{"bias": "none", "tie_word_embeddings": false, "batch_tokens": 16384, "dataset": "wikipedia_en"}
Each number is 128 + 32 x the weight over its row's rms, rounded and kept within 0 to 255. Layers, rows and columns count from 0. Numbers have three digits each. The size before them is the row's rms in percent of the matrix's.

# q: layer 11 attention query, 128x128, rms 0.149, rows 0-63, columns 64-127
# k: layer 11 attention key, 128x128, rms 0.158, rows 0-63, columns 64-127
# v: layer 11 attention value, 128x128, rms 0.16, rows 0-35, columns 64-127
# o: layer 11 attention output (transposed), 128x128, rms 0.136, rows 0-35, columns 64-127
q0 091:124099094128120125108149152174140144122118156165122142144133165067134142111174122154157120118121122133059135081137143073141174139160052135031062117172124121129142071120164139143072135128218141
k0 067:220130118118106138104136128113157078111112111139155152162141089044121113127179075137157113135112054158080145142170069137119137103105149108108062105127101121175050114120158098194152174127193132
q1 088:132105117089182207115163135164101123079161160098131093154165124093088073124122107123071108124154153138113151146122132113107124116079106197122102143136120120133182044066137142103113131140128151
k1 067:097134136151117059120158147105057184132109147127140159093158132187188085161115124158038137137115169155110168122142139105181147118171137127192165169104123126143129104125077137075115166122051138
q2 083:096085136069155078139174183151099094130133114095115150189133189158146099154142195114063118114133138159118079182196139080097103137129144145183135128149166063115112115092082160094129122089126136
k2 066:130109105160108108144119138121138194147139149102126120136141111178161127111102091154100133136091147145171170168092165163151087137127105150210237205120088155131148091129090136125128163169048137
q3 099:064109121195070043170126096114163110164100066149173147062082145128173132126152109102124146097127132118151107164102130178125104139202092086129196136153151121111115160156126125117148132147107118
k3 094:129111117109089073093113091127144126200189131121108124168138132119118090190133110106143129188214136103127080079135112159132110184113153112113110126121126120118105116136094146136112155202163158
q4 075:123103103089129137155144162177106152110119153129119144072122136118096075139152123131061132198156141148133133159183154123113133109039138212139155113115109160091182117090079137084145096153057119
k4 063:096152129095126103158096150161093167186140130125110091139198144189160109146141148136048092158138136115134133166147149102134121133184134140178214167090168152110109073116160100077169121138052107
q5 076:075180124146162150174139100090155111168139131085137163144120131184165099138069140121133122099158093178133141176106121128063083164165150076207182203127147135155117137122115123114108105140139131
k5 095:127150106151132135109165121131164134119173117135091125162194169130222104053095088118166115156173091099121190100073133167094114138170101132146121151125090119108103128172105120114152132163106126
q6 076:109160077067131142123109127196081102138124166095111086146122116103135089123155130159054119147134164067122173113122116116155163114112178187081148107148127195140143152060125114087116156127127090
k6 052:142088160147137120159106131135066114163187157133104146115174163169170127166081123103046149149148172131113172137115120118096171120168110112192184195084145114145148104160138142133119132132073179
q7 085:057185173108134126163148133106141139142092139071074073161146115173168105151116095123134113141169133150146113155118118123097169140109157096196199178086149098131136111126133089085131131167094141
k7 073:120128142132087112144121098132112147162102137103152142081135138169131132127161155202150113137099165103182105143061115092161062119163111129174113157154177187074138093120103139149124094125126163
q8 081:118190155099148130106128119113164140154104078151122121118099149132140096126135137170109139130172139149091158148075152110118192074106154143209162111110145099145151118051092166104144067145075107
k8 072:100129142081150158091145114150111114152171082099088113131162083066115110083128174136120184098126149122146149101135104122146128157146096130134178165166146158097067119094117157114152125157112093
q9 085:110105153150187103148122102111115083118179107142129125083146143183074135137110100068147122104087124143154079125152119146060120167118142084148135135092159058125114124137127109107155101096169172
k9 065:126171098117085123095160096143130149142061117092165138119130114134102143170156146171255059132122108095136131151145116136135151127141158142105132097166163169129114128140148122176111126085140061
q10 075:152134150111098144182098091171106157128140145115131154089157119127154082114164078148089116128160205116100111095174186156127135123087142161127115100095117201121134092091143157075107105131070112
k10 056:109170133103178119191106119149120147142124129102140092108164133167160080147132117125050157147181220083126103172111171114108128130172121092178206171061161150133112101147119119119153114150085125
q11 089:157139116107167133116132087121129136141138145087118134100107153164081082127084155114111144140119124132138169157140118130085103112136138102234181144136122083138102119114066095137134101173144107
k11 074:132121146127110126152198086160088100176124138109166154129125150106152107157140137159203107110125136127132142099112122143074188114194142144104132095075167131139130099114177157133147108082122141
q12 090:113137151136115177138128115091145118132099096161125144111114129101188123102167138072073127132102119125107098120160132118170154045088157115104112138118114159145154175164063102130135084137116139
k12 069:128089163111153175120142157157107088127133173108142138066198168107195114154128176185141180102163157121135174063119142152116147126157082134200138146140077110141092154192147146112122105150168132
q13 076:078141123129182120110164109117136142150132136088075078110103159162082134139114081167117126128175138163186126142070118151116121178153155065119146172074136066138110148123125131124149159114125122
k13 058:161166123115074099118125114138150102172109087123104145157120140135106128098187144162170092178063119118168087115104098136147104113115126135080114147184127171082143151149135151116057105117148040
q14 088:107151142096162117123138153084154123125124161106061123081104180165103044129157077157077099174108152092182131116110141159109129117105138119151149146123087130123166164117089127094111130175087105
k14 069:147160153109084162157153086170109106158097074116146074098159133154155137202097162162139077160096125053134080082115127126102141108102164182103118161118163153111070140137114137117190079133113081
q15 079:140149109106174110165169121149162132131112096056079073176102176162114093130130104118147154129078152159134176145140120068071133118135124114145114121155145120110107138122117059160157113132141152
k15 062:109109117112099155111171120117145145150079201114131149102100131084118114143113176159171123110082104139159167125130135174120178112078146126126124087210083125171148160147106138138093175103159082
q16 078:119130147140175109091170103101190156124109124082091106137075131158087107126119135159134117143072124108176143184128115136164100137111131117134126153120127134103145167129077102174162152097122120
k16 056:153110133093065125092111169128127141134162041153121117163107103140108160115130190128172093129066084146131077085129097122171133119106130132072124109191141117077122174104091153128076098115136113
q17 090:210109120129116156071096166091077085167145142159113122138107137107118166137115139158165141174137112188121121149127080200087155129164151081089143145117125130127139103138137108177176174060151125
k17 065:187139159110110209143182154069118149136122194126133151140111104108149112113128121113116136129122073081091112135166164131130164063095107129101082107140127087162150112097146090115177109126134077
q18 078:128100149175108124091121079150143109114109107100160173126137095110128114110107101084140078098117117047145100090205174190135069113112091155097130135113100136100151144165131124105139108117076177
k18 063:114147140124130142149159117133150096117158144114073144117128153138162118138112096108063119121166186125140126155124159074110118092119094103184147146116145103138133091130132131116145123140118162
q19 083:124105074097108155101162122143168127105112138084132112101087148164140089113136124142108107175073056087122119131106099149208122122097142136121094108100122095138136151168054075130125172088136105
k19 052:139102135152065120097141148133110069060129141109157117153094149158101125108080111135128099126084139203097142098149114160081113151075125163125083114203064146048141153152066136152085089129144159
q20 096:114095152150097168144106105108115173176182072098153191164120062128153144133076101100167133123152085106129118096128121119178127116101094133164177090117168105099128189146086113044123172135081150
k20 068:150197138128127098152071092135201124155129166143094149171157166158102159067144108094111070141157207096090111155096132071147071140130116065146200142078151116084119142162149107122136080097156183
q21 088:159134164130120183139115160140113104162117158135176061063080156143140102140122095114055179122138126143164083174119142154145161119115159181121089108113158133095162168147077111042118164114124055
k21 061:165137133120089134129123183103128091126134149148127087142147092193187108150093106080177086147158149091109123072131109145082112099142176161115161158128139112092169098153161127120127131160138145
q22 098:120140102128101171133148153131092156104107137133138101096115097155178117135127110049135127114149125160146143183121156148117149135088095095125134130120216097146135135089119189051083127116075104
k22 075:110133092081087144094099066172150095120127119135131089149151128183116125170147160135106142158107185122105095109120157111089086144124120195124174169122076109096139108136148119152137083071107095
q23 081:105168148118103130193148107128103137166083095107119090121089106150117158106162139069062095116137148095169117121088136169149115154094137088104092144134119163128126146113138142113152118103097070
k23 071:124102108066055122102101148103180144139106142143120183141158132162166143099118121147168117151158177165080091131123119100151134147114193129067106116150077134059127109152119158119109102089097138
q24 077:134164157108139119182159129120172125089189097164061190162111168099140109131088137161156155129083089112120138109122111090139134153201139122155108100121149063153092159140155115111095099124224133
k24 079:143110087120104177088131146151129156113129109140154144085146113098099159109133174168173078104078068128114131083110134128121161137118119092091071101166081172104112148145121153158145130115181114
q25 089:119144169152117085133105176122099128162139106116096165135164143139120136130136092119165105157118110105130133172146086131131138150135091112150211059153127159147125178134116095066106129154105134
k25 070:079087135117128153143108099061148115128062078149157132153198097092137104131107080165129146088203110106128106146058113146120130096159169142074152125095134081147118087157124089077139095128144160
q26 101:158093178160134121141117132142096115169114055134150159103120089080140123144079115054097086062117137113165087079161126116152107157078074126129141142160127139124142127139043152070119141088111145
k26 071:123141155087095142144116158130171139122173113104096139168167133162141144107114139145076112049131146116131094155094128145150132118171109130120208144131147167132106123147127107188109095145133144
q27 098:120118080087149122117149141153088131148077202122131098110121090155111118124163132161122132178120124112053115160121126126048178101112161125096099114091084135164112076145062126212126124110138064
k27 073:116112107083060138083143130151082132190115176118174123158080093078114137110098115174154107142110132130123128124164136208119186091155134150143101061155133084105117093099149103143127133121116108
q28 096:104086153085156133113167092106140129156105082167082153097095134146115089141124147143131108175182090149171130156124110101179104126125161117217119174170146137123089171116155139097151174049116122
k28 093:197169148163112116123125048101142173133066146131119094148099162148088178199149205111132072129081070126092134100132161136096084157118118153124144136130138160138137149118159099172135131117144075
q29 087:123076184122168121178071127130102130119082145187131158058058110091152130138118108133112147124141142152126160107096128191152173116134174148130099101163149186142096159177143099146145112080110062
k29 073:202091110106105177113090153111158137148106163194090176126123145097063168141153145114162125091099070139095076088149115164152162134127128138053068084190111190093157175123139138176145122120102110
q30 100:156095130074147130144068158165126181094122202062161119113142096099187106096144192159126098138217113143153117119111091120106140143098129107093124154090146163153142095081177117089111111079118072
k30 092:118080162111115098159133162095121116171147116119161109160176129138157111070095095089088162109122140170154129160126144130155132139137162147117122114159150155124133117110108074073119150165156160
q31 117:137154101220102149101118155109081106079146183073123137135113130174108170127106147137168149171136087145075126120117117088137115120117115114168131148172154073106136152148136111111126106130168062
k31 096:133149129062079163073090155174109169119168085107150125100153167075194072073141174163162126135152122168135100089109116135146195131086101138109156111143142120159117158147100138184188105132082069
q32 122:129160138133071162152084166136123141191115099108151177122173107072207163085117065085157145122104134079121124157141145110112154094096083056159144077085162113139152104125093164097067101165105141
k32 098:153124104130165136062098113091106127167168079116213089165164138102181144055096064139157140120137129103102159105097099207112100165103122116145152139108104112150102113185105123094136131167090103
q33 092:171171146093144128130140115132156164199081183124179176096158134104146098119089099112138151138091130132142086143100135126116154119099121055159155168052192130133162130132086153135098083143103168
k33 124:141087108105129089079148157087138130160116111134159110172175116124200132064080068154135151119133123131141159108086076186107130133110196144142104121162128102118080104170093122079099135163098151
q34 113:093122089074166122146181107159170140152054094167118120130094118103123073169168135144099156096072149112115146138156138149149098089127105128125077193098119162129130113162103179167158128142085188
k34 114:140117173123094075185147160132150137148135106096120078138156120163159104097132130102146146113093155132127075146137128121215135149129156131089083128177198153129126095099112094127124155166139135
q35 118:139139047188146144086180111077109125183085123153120177179152158131118159186123070154150191110095122145088147100121173109092150058160147144193132129121124033129151131181140177136135151168144154
k35 118:120127119164128110135182153068149094131086186168142143127114074181054158178156098106134096120114086105090130161158127098136084140151168089170071101154129150117114072127125119109054190085192202
q36 112:115107137156110113147134152153107072080141176126122145150105113112166171131144155043131153168107137068074114174150156135084167108112177104069097077115134128152118132144119067183114111176105176
k36 118:133166132174119073115145122152109202135080147114140102159129121191106121152096141133079086175144076050156115120150143172040073137090174085104086146127203136111118109115110133094202178147086111
q37 119:055107190131144129109108151138127095101175146123132065101120165091165122138120074093160107117135134126124182148092128063116188164119124124130121119192061129121102207166139099075161115156116134
k37 140:112098126156089160141170161126090080074163094115173125092094089169181117087141052123152175185133174119129180154123114099138146138127072117079159129108108106119133119141142092095150145131114136
q38 110:147082165072131099114136119117115133106161140155114122125170098149108096057169103082129140163166087172150186159082125140181212142156127137124091089059110110121079132095128165112141192074149151
k38 134:069072129106117093107074118120104136163143118153140173131176087133124078118115145148176149109100109167165133141086145143148195087133152178085132098160105150130095131136097178131117096128168135
q39 118:077108075109126099144146112143100117108101145080138125169147159122058164110172132073113145126123145094066171153164144109130143063117146070151174091118091128164166129123117105115234139099158135
k39 137:133094114145190096131101089105155122137130109135107180114149114152109151173156104117117118155107176114065120175142156133156108128112183135098103125088068140129160152105151080103122099113099098
q40 118:150164134125129094153138098134152076137157131092185074076151128098161134198196110079146127093088159164127137104129110128093096127154130142119173126095124077111162116093168107092106153106078090
k40 147:138100147089068109085160146111136050171087105126188128047099110066150166168150126143068156134146100102122148135156103126154087099136128121205181113094146136152150069100121154163113155116144104
q41 124:123158138122097086125172092134129069106166092106164110112096174152145148127183075117111121078131138105204064174116069186122184126079114143151152081135145139104111210133142155120117118088156120
k41 158:114107175115163148097229163100136042066111169143148126131076163147157119181090149113089166085114169160198137148087114157145149107109143164130096103143108097121150151133166112084111146136182111
q42 121:124116105131151124083119071068122146094122118130114152117166126131106155181104073121116127183096137097138124176146113138172134132131093132015174168092121101147096158147097031118152146170126122
k42 143:125093119144130076140132083128132100120103155115069173152106137161121127184089044117123122173120118142137140139128116156152061133116171148048142129130135072159110117125103157139140115146140125
q43 111:120152047125095206141132119147139126159100192102169118117131132132111095099137084143118112061069163101081169130108067147108185176096054126066048138159104153128111144148164140110121128117119091
k43 139:104167119144138139131145132125127157081095147127152157099147098159174099044100076132191158083138100111086151165126115143121116140133141092133035138111085134150089152102095149128139131121064120
q44 114:111134141190121103128113136123130088119152115169176142102171179149072178095141128099166137103167142127156106081079127116116059116154082107119161091174053172143096131135057139165117119188128102
k44 157:117067149172147136133110118095100107127147151109166121093183168115121153098115145131081135125137147168178116153088122106121102154169107152158242138088058165124111113160116129117114122147165162
q45 113:122127155152102144126084123160124102128079093154113100081064175142129166111110165049131140151170142126177178152195165104106112126138194167168084148143113092132154148103120143123158099156095137
k45 146:122141111133139089106125154125084065149129100139149122127050122150089137129145100130153121183097208125189187144180124104132064127156102132135133159102109158120196145090098153115057154138115115
q46 114:103121106107141141106115087138095094122204172128111109192182164128137152162183180132173135170120104137131104074130193170142142063112094093167098138139093091092118088156120108151094135104146103
k46 158:087114137102114121090160049140083059171212143113097119129175149205144155182119109127100151157209167108108093092119149155121128137179190134134161132086107085093112074134114138136128120141128125
q47 123:105123106171128120192204082156086133109129127134187111200155148134139157126105197098098139083110076108070201141114158114124122136181103114081126125150153158146110097128154101132105121083158079
k47 172:128095136134157132150223094159118089143088105143139118141158156081127167071116178141136125081096083147114132085186169139073107116160138140088151117169101142094105126146189124138127151127185033
q48 119:112088063141083118137111123115131121154152137169127079101129150158181124186148097110109118144105104127194178171118102113150137063145082120109181120227103118108188132121133207170117111160139158
k48 156:104067114132161114147081147141103125130132147099130162117118101159116091156139099155117180077099152156151130162139149142095119115181176142109254162207099134136136127118109102139091124096124150
q49 129:151116141070110090099185159142115121130142085133141130069127145130137105138182168171152155125114133183073165118154108064198178138109137097133102170106127067094102126156091172142153166134169100
k49 158:123142092089109121124191091148156145142174106130131124071152114186163136227126192146074154089073136121090132143104150094212188144108149098161116147120081176140119110144111166112102118119109095
q50 119:068134126144197067201114144141110106134156144215105117116082153091150173149119089213098143128139085109122126148144126121112164153109118161180157144123153085095135073098150129126140134130126122
k50 150:083112130115152161110080150114153098127121090135112125129091136045070154109132151136063201084132065178146057104155077133126133158111160073077119118145147095144146113100115124131136125104160130
q51 123:138154084144094083170143201132119085101064116138074105143092145162147155142115184137173162125121173153134097134125136120139143227088061162108182185135105142115064102114165129148149112093143171
k51 158:141226103126139175136153100111127120087208107146070144205055096137111098061141140132125134076158148136147098119149110112178154155144111101129187150141159122120100136127124103117106135110116152
q52 125:176135122086200121126091183172112097153152139071108085115140132185143113097140093100130131114107090105111171126035140102161148076135059141078164181161133106122116157082109162179104129124145153
k52 171:125154102120255120111094135157128097170142131117103120111184105105165089104130093092138142105105125134163133150079149107150088115134139134137140129158154123123093138092102148154165058093123162
q53 125:096138139136060096117150177104143147128059111133176109113087148080163124130175092109106122128160108117087135146080162169130155154139122135078136178122153094100117135132124141158155143129147094
k53 161:147071102158148103153186135123121134136085160118179108103066130063136114170141112131192061105107113112108116125115156166141120091117163083096164073144170166136117163117171079133114150119178124
q54 126:137149107145160172094083177114156115165092081144125131147171138068126107129089098161135081101151183139113111155119179073154158114151109074151126123148150134162108110162154168123123047168138073
k54 155:138154092125127191149098200116124136133109127149125155126126187109151144060128083130060036141128165156127145177109175065200132095127134109174127159135096087127147092118149102140155103090106141
q55 120:089165108166086099112127063111154114163075143115137203169066134115163132075162109133124098109150158148106115140087128153138148110108110180121158093130094111141125073126146130107145084177116126
k55 149:150149128137117129104079147116143118135147112152114098131078127161156167123159111072172062165119070149144123080113179159118110142079145170133179091124112130133153139163157171113094145151124089
q56 117:149166138153136168099139120086114080087148112072141124133184121193149089115083156077125096166147118103059159194118129166081128136138130069190202180121069134107128117172143128082111102118092110
k56 165:118182135148144133105168192164106107140160141152078129117157122129149166076105114103062081165131155095074158140162119175097124111143152101186151156159052077102123119129134121088115133111147101
q57 119:155115111133207157086116132082147108116143108127098124156089155116135144128119162056106152136153077157141143097204144091176117141180130152158182110153092096108121098137095113128143137080074053
k57 147:174155100148146064092150092116152086136131130137074126102132105029108135138125105095093096137120114182124133123177104142155109119148106195154199122166098146118077072132130128110099139142088084
q58 122:171128109124112167122164112172149151149149144155090170174144146140094103117138157156120148097112213141179134184142147054146131114125099131130078147136095135119190096111118172124098111156135085
k58 158:145148115128055120159098147150127111147103161130143171156159130134107125138125123099133038125151155112133101156123152058116145105102139137123135158131150117099169098134166124144153086112143136
q59 122:152111107110119165114110105102095146091107112120114112089098114163105115147172105120143147131124061178093117187131126110129117155097200138115172157129151186141169162077138105113173120194101126
k59 166:143125140125134161165107146147108149090132065144138149133075132179123164201158081165113100143097068174125151174121142140107157102084134105132138114125172199161131150108107139150179112134063124
q60 113:094125152139188140130090105114122188179131092148128168090147139189201185134113189114173163168106175128151148117146094062133143158128078149125171144127160148099142111095103114134117150144144117
k60 156:111068131127194098113143157131141160074181090137124134073100119232144143112139188115126133083120171087116118111132108109111104122101097149134154151131169154140190084173078150127059130160092131
q61 122:103129133141108095095115100098143145172156118101140145134117119109137174123146177090148161118121120098126099140164108140133096032132173097129060172155139175102133145142188088114152122076137100
k61 163:088167116106098132142112152154132101143080118139104085137147104187115167113095123149112065095071079118129103151137147148135143093123179118097151189145126153135143100102169094072141103090125078
q62 123:139184164137137098053110045095105104113084182147158162156139131112119155089112148131118121144101146092110106114140166166141152162136075096193111156141137150191203099099111153146162106160139138
k62 144:103125129119107038079068100113125136135141136125154126180057136108107166063126090139117070167067158185095108130135153112112141104132149153204061110089142167130177096146092122167110102112122154
q63 121:168142130176099115183147133129151128115086109114080119184148124114093083125109125177101174130126144133139149098069128192173138097046197102161176168166128134122164171128096128172131124131102123
k63 157:158103170125062145146168116128159156138158136137056147135110093183133083140110140147115114136157128130142140141119212121195109115137140099119147127202135100105126139108096107170139173134155164
v0 101:126173130109093112100099163132134116106096087162144182178107126112116104148144110135126214174141099136140104082114137060132143058148132136105136090159065171139128172222120083146121126097186151
o0 105:069113120103098121167153139144182154105115147143081096110108091147114141109104144103162082082169170130129140110189076120136078152101106162141138120069150112134190189172092131192172126100121103
v1 102:169154132104133128138156052099083158076097145140059120123102122122133172080127148136126175132133117175143108146086165157110092084100026145122127221131143179119142060135132120136124128121117158
o1 102:093117155157120110127115120145140159204192098073109140094118122170159063138169098112108085115120133157112172094147137121131163119112199163132116111148098119135204187110136136098146120157173077
v2 105:029135090159119092078095169097129143126113089202067117150127136142117115133145157131138121121114126139118167136158129188112119145143067130111111091136192181165175067138090107131132133152127111
o2 104:193122130128106157158162134090136123128124238120148104165140141128080127154131115163074130143124141127108128091114067125101121141085167129153108137160094116104096129116051177161139118113193082
v3 099:157121114113164108173117044158158134123144122146204133128102137094110118133091067181166129127157127128164125121172105109136132062132108155144090161180120107141103148119128196090132176148150090
o3 098:088127146154147126110107141156114117147078158119053143196138116136104110079153152126132154152159154111196127097082150147148105077067124130085154092118109158157167094177179105056167075117136120
v4 103:199115129131140119120133132223156085099127149153148035168130092081140132112169126131140112092118105159108106064124128162135114128122116198086072083126117147122126087104091117077136147070126172
o4 101:041191135118103126147102138089154069116161113150120144050127188154080074181139169135123086163125148155135147123103090177152061145157169104146142184148091130118122155142108109171157143200104119
v5 099:135145164083110141128143079140099136140134119210141134106092140125115188102076103131166150081146137105127147170115146082134130172080182147183133108094117132135075110116125090184185123193113150
o5 099:079113113108121103078122223150150124114099143089107107158136146161169132153155118133097133139084081129093105104098140112184174128115125110117137051110152151107166168130106112120131119118158159
v6 099:110109075120144185082143082128154063110145202125124123136157180124123110097112114142117142164105154101083127104209158164129161088163131127120110134191130166169117125114202083127132191140117146
o6 099:089105168151129117133104085079129165132112069187164123098155103130139148117103126101117151142144165112188066123094094103136130100066153140088169140140123101048158144143039145098097092119175181
v7 103:130141119170126158060144136144122129057127099187141104132140159116069124100097130149111190127128177106162182141132148113151116153142139164095127073153202142084184155139124106124131107065147096
o7 104:054100132154144149166122147105056158154142113143118166100110114078129148169110126200137061147099141141106106125156103142190065122095108078094098153166115113160128115140148200154119165107123163
v8 099:116172132143146086140114101174128098139064057112164187116104117137100147138120170112091126157146127164124149115120144078155069158114116136122101106161089143124090125196146128168197139122184170
o8 103:129122140132095159175130160156146125079151116143093112131151124132136086144071075091148137140096124164085092094190128102138148131139149098144131169127163115163156121109040131106103118133106061
v9 096:155144113105124111153146170129037145124116093146152117126151104130101113122074132107129155126129140143115090185094138106170140159101077142120080154178132064130129132128167193174045085095127044
o9 098:103074130127120140110109074130097136134140153138129052123067156119152151127145157143119150137109062137140099164131126146121093119119139138152156123137156175160175091104146112053167192103144129
v10 096:152098085096074087094104138037140178083135096167181096143111101125114114119149106118117152151112110136112120159190096113114072108135180164106128071183061129131122239097112167110145147108140175
o10 093:086119153077183187142080131152105157133158199146137159121132134114115111111147109162117117109138137148146144116132188163166133095121182126147128161085181088117107038146132102131139128134137071
v11 104:118106156134107177148138126122189098168118104125124131144076142158115156129149094127128145112122177141123130152106171066108115138174216108164116176100169162084128095177118150130078112127125105
o11 103:122137095137156114050128169196055119115133151161119145155102104125165123136076119134116163165157114123062115134187122117135085141063158165109121100195114127119099158089198138164175146096166123
v12 105:120081114190141113124125067132109103145163119131125062102120177169132105086122107098121138136148132106087046110126113118141219175122127085143101103158124129132120151148139135136210148063142132
o12 108:174164115160149118052123149172137169142166102147125178141178193113130085171074102151158098126137128157139187145122108138131106156097134138125166172139141125150133098144073122103134144112093179
v13 100:146155140227150155074106150099139169090109106085131117135117092140166133138155150229136094122138157136133151102139114141113149105120111120090132112121136096137175137151140131112175143213174087
o13 093:149170080126090092129178076174131121134093150109134115108139144108110075047118102127119107132118128132165165152106144137164141146136079146177113095100142100123103115188118131085112135140137139
v14 103:156096117101145147155113146127116102115119174124176109033136139162108126146016122151111146104136126122150137132157154171172099089095151147179147177120173099125085103155110067089188177194115150
o14 102:083145168186152201113147065141163132119104161126128115165140159127158119115139085176134113174100118118107142095139150142123190190138131128122115067144112119108071066098153068198129078138171151
v15 103:151169119107156111102143069163117095141082151185165057160144073205158099118149088130055133112156116139117164095140146100107126149124143089168177174102112152117133142120120153074103068169114123
o15 102:127122143128148139180119130122125118106167135129088192089199175077130107136113107139137113158182127083109097131075127136107201099086110171141167143076118150150114161080144119166105170093133131
v16 104:112113093087064136152117103133115121074107188172110178084102142092067079125146130124173131144126108126091122161141136140106097096171102096117136137117133067096094137164154148119176155159112116
o16 104:123112129167122137111104162126111125177168106087167078152117121142194169109114136195148169122145116130189143046165118056209163146122131170142128127113106088122150128125117137120131122067115129
v17 103:095153113090168163199166150076171182110142123147158114154154132152167129158151127172143123122115159147131079139155116134105145149168160190162151159136137113097135092049176159149144149111190156
o17 100:174094129151142141141096153153101106174108153138094159101161169140140113162150135092177179154113123171108143082118110130103214118107080041119155092126097099118154099127162081159145171138133136
v18 098:020060133137128136102135151145112132149155142201123064128139141141134175150210159190061107140103148128141174144134081073110107119085112144134187181169142068091101139142083084137124119123105135
o18 096:192144145116111158111138108156139170142110116180126204094149086144127106149126132104069137141082117098083134133064175160089166135097114165095125128080105118118130166119095081129139154149138104
v19 099:168170127151127155135115179153113108138152088187143156097178125117142129115178158133112135134101112137145130175092161173118140186187132152154141187121221152068152132154116051130171184151108113
o19 097:114107133100173141143182115164130096106175151084112182160158137167182116138145090119140078133134100145142153168173119071164105204132151031089124105088082082150096124145115117068087084093206122
v20 096:053139124113133165159105125160180120068103159089192105174138158161125126136110148102126100168084104166150112164111111134145155181186106158154147097085147146135046072123135182082093135130106133
o20 099:154117166058147120109213128131138080163193140112077116139090076098157161096156174163072159127118092098132106096116154122056094150065190185162158144180120146160141144128142089156131107109099171
v21 102:135154143140106154068127111096069145091094114064162166084116089146167144118134121105142079100106217099113113141136064126167135102132158113135146127191169120103137106154130177142109167097108160
o21 099:113173107203127078194147122171142142119165114140126151179123158151126139160103088139087161123116131103131162055124156128093119143158103188125135135108116145142087132123165133070158134150129178
v22 098:183122169103175158147101110105048111093094074107050090167143118142161077122164151083120105155110133154055120113186180129071140137118175135157135100087085156074143164165137185121152140146134153
o22 101:095135050101110077170137120133124139080152141106127147116187193087140096094082087134140149148106085152217100173097135127146140127106110137120107157208112131156091140132138110157111091144065101
v23 102:038145118163145050092161197100082109113128086095086107085093095137139118143113109157099183171121194127119139128101194151135156125113143119127170190130148160114152165109146168113176114098096105
o23 098:127081109137142162132138131155159116173112194176175140123175162129147109150113075134126080121162085132109046157130133106068157140156117094151110125120140134183137074142137058119141169146167142
v24 098:146127157208122140119140113143183126119093063091079144145179127094092099166138117068144104119155130183140134085068163121135093058115129147101101052109124134097100081110151143151143172123076144
o24 096:132121114078127137159117121079156072138123173172186043122107134113181130133142093119136153126105089107128144084167139131128068111166148120133107122191142164150165190145074156094111122127142065
v25 098:160144134110113109105064166168096193111124124116110154091099134113127141149159107148136152072108171170174175145104127127108138140127181098123131188224106141101105094115169131059179128140117148
o25 099:100117109119111120113136059152076090132162066077166122164114120139073121152121171107138149197177086122107119071139119149127143109144128081121113099087095152181124100154141087141103151104180102
v26 100:137129092147137137117118153025080127189190133131091126137116092125092189102096134136180116118125098141119107120082093090098159105154111190096093077144152099150097106109195160095134179125139088
o26 103:159095166169119108172088125178161124153108153144128073097149114138155140129158167158114139137101138088100142149111169155185130176113107142153116138126113110088165157093121114124123121131121118
v27 102:147108153108136110161176124062132136131125109147131147127120104075056104109187136135159138146150100112106109091072161099142138112096119108123089084217108150085173086182112124088132094121116113
o27 102:161095108134123171106020121172134133129159104130134127185091158103149160115123154144147148129108104145171173110144125119137000168121137147114124151106105109133073173098118194136124185147146148
v28 094:158033157144117136142137161129092108136118126212122118186119117143145068095099178196127141170068129103164142151168109102165132136094130149162131160081150176160078105073165103165084150140153133
o28 097:103129105148170124102118074161169132095114191112092176062202122121129166122075089071104125102098112135134126162140096121093169139190154137089167079159117073111095099182067086120141150120131154
v29 101:133125122092131095109130108120135173110126092088157186145084191160161138086145183093087108187160088049088098194088181142146147081156139126143129187127132110150096153128077111067053139136159135
o29 099:112082225101171126139129109183154096153135097133126099110107077128123115113065117106134139114163117200158087126188093064110183111142118146078122072147141194097115067121130175159140149152124134
v30 113:144124099109127109140121137137116149126125120159117146117093163206086142166112150179096128095164171144122097139093112125095104078169094144174185153121080122100152110133118072126127182186110142
o30 112:177096077128139124130099071128116050114087150099207145086170128101149185107127120175164083131145151107061165120155133155107185133080195122118137144062152069121119096088123120154150122141148114
v31 096:119138090169116125170117081081130133109131124093154067154169152149073125177138105049070135118160149149135147100075084138147187180053136151095146182052153099102161092126115086141118117138159121
o31 102:182114100097177146173105158146104105145164141139144171127134087085153137092138113081134098114109138089111160150118124127176085156115094115149135133167146140150090106103119066102248101162093138
v32 100:145121163100170120148104146141172099109118166159095093167159145133147121135122115198117137154207187123104136141084189096137187176145181146156158199116113190199158132164129133155104146130110088
o32 102:125165111098111128097124117134141121140179102167107132053170114155142174154136112111127162075091112145106132133131035213082107091121136135156167075146113130110153022055161117096110138096169170
v33 114:125152198116147123137172140136077161103164120150105038140147175167127115121182085139086132159127110076147120163088154114198110087205119126096163155108099111139161055169132138145167166103085134
o33 113:181139062112123144163087114128167079149125102144145196156161096112180167125098155107197117126151100127129185124136087096108191143083142095124106105129163111154126124089150068088146181142115210
v34 099:110107164057161227142163102087169155136146100103170151184157043168134118136114104109084132169110207140174116121150099125115139106114095091167177157134143140230091128139053079141183146177144097
o34 096:142181114097180089157138131117212150139139109152151135188163132099121161126103133140131160098129102104106177158126090136143105128107185116122140071101146084080138098136242121160093085090093122
v35 098:169075163148158127188088077093111110171173146133187126134071156146117147132123131091181200140153126141130155160154165206128114164105093159130115122120117125132169096109147138176135063157129090
o35 102:138107155145092168109182131150127136123123142116117133155186121167153188129132170176139084111129111171119098088113094117163142121061119112132084138142147168130100155082120102102102111111106163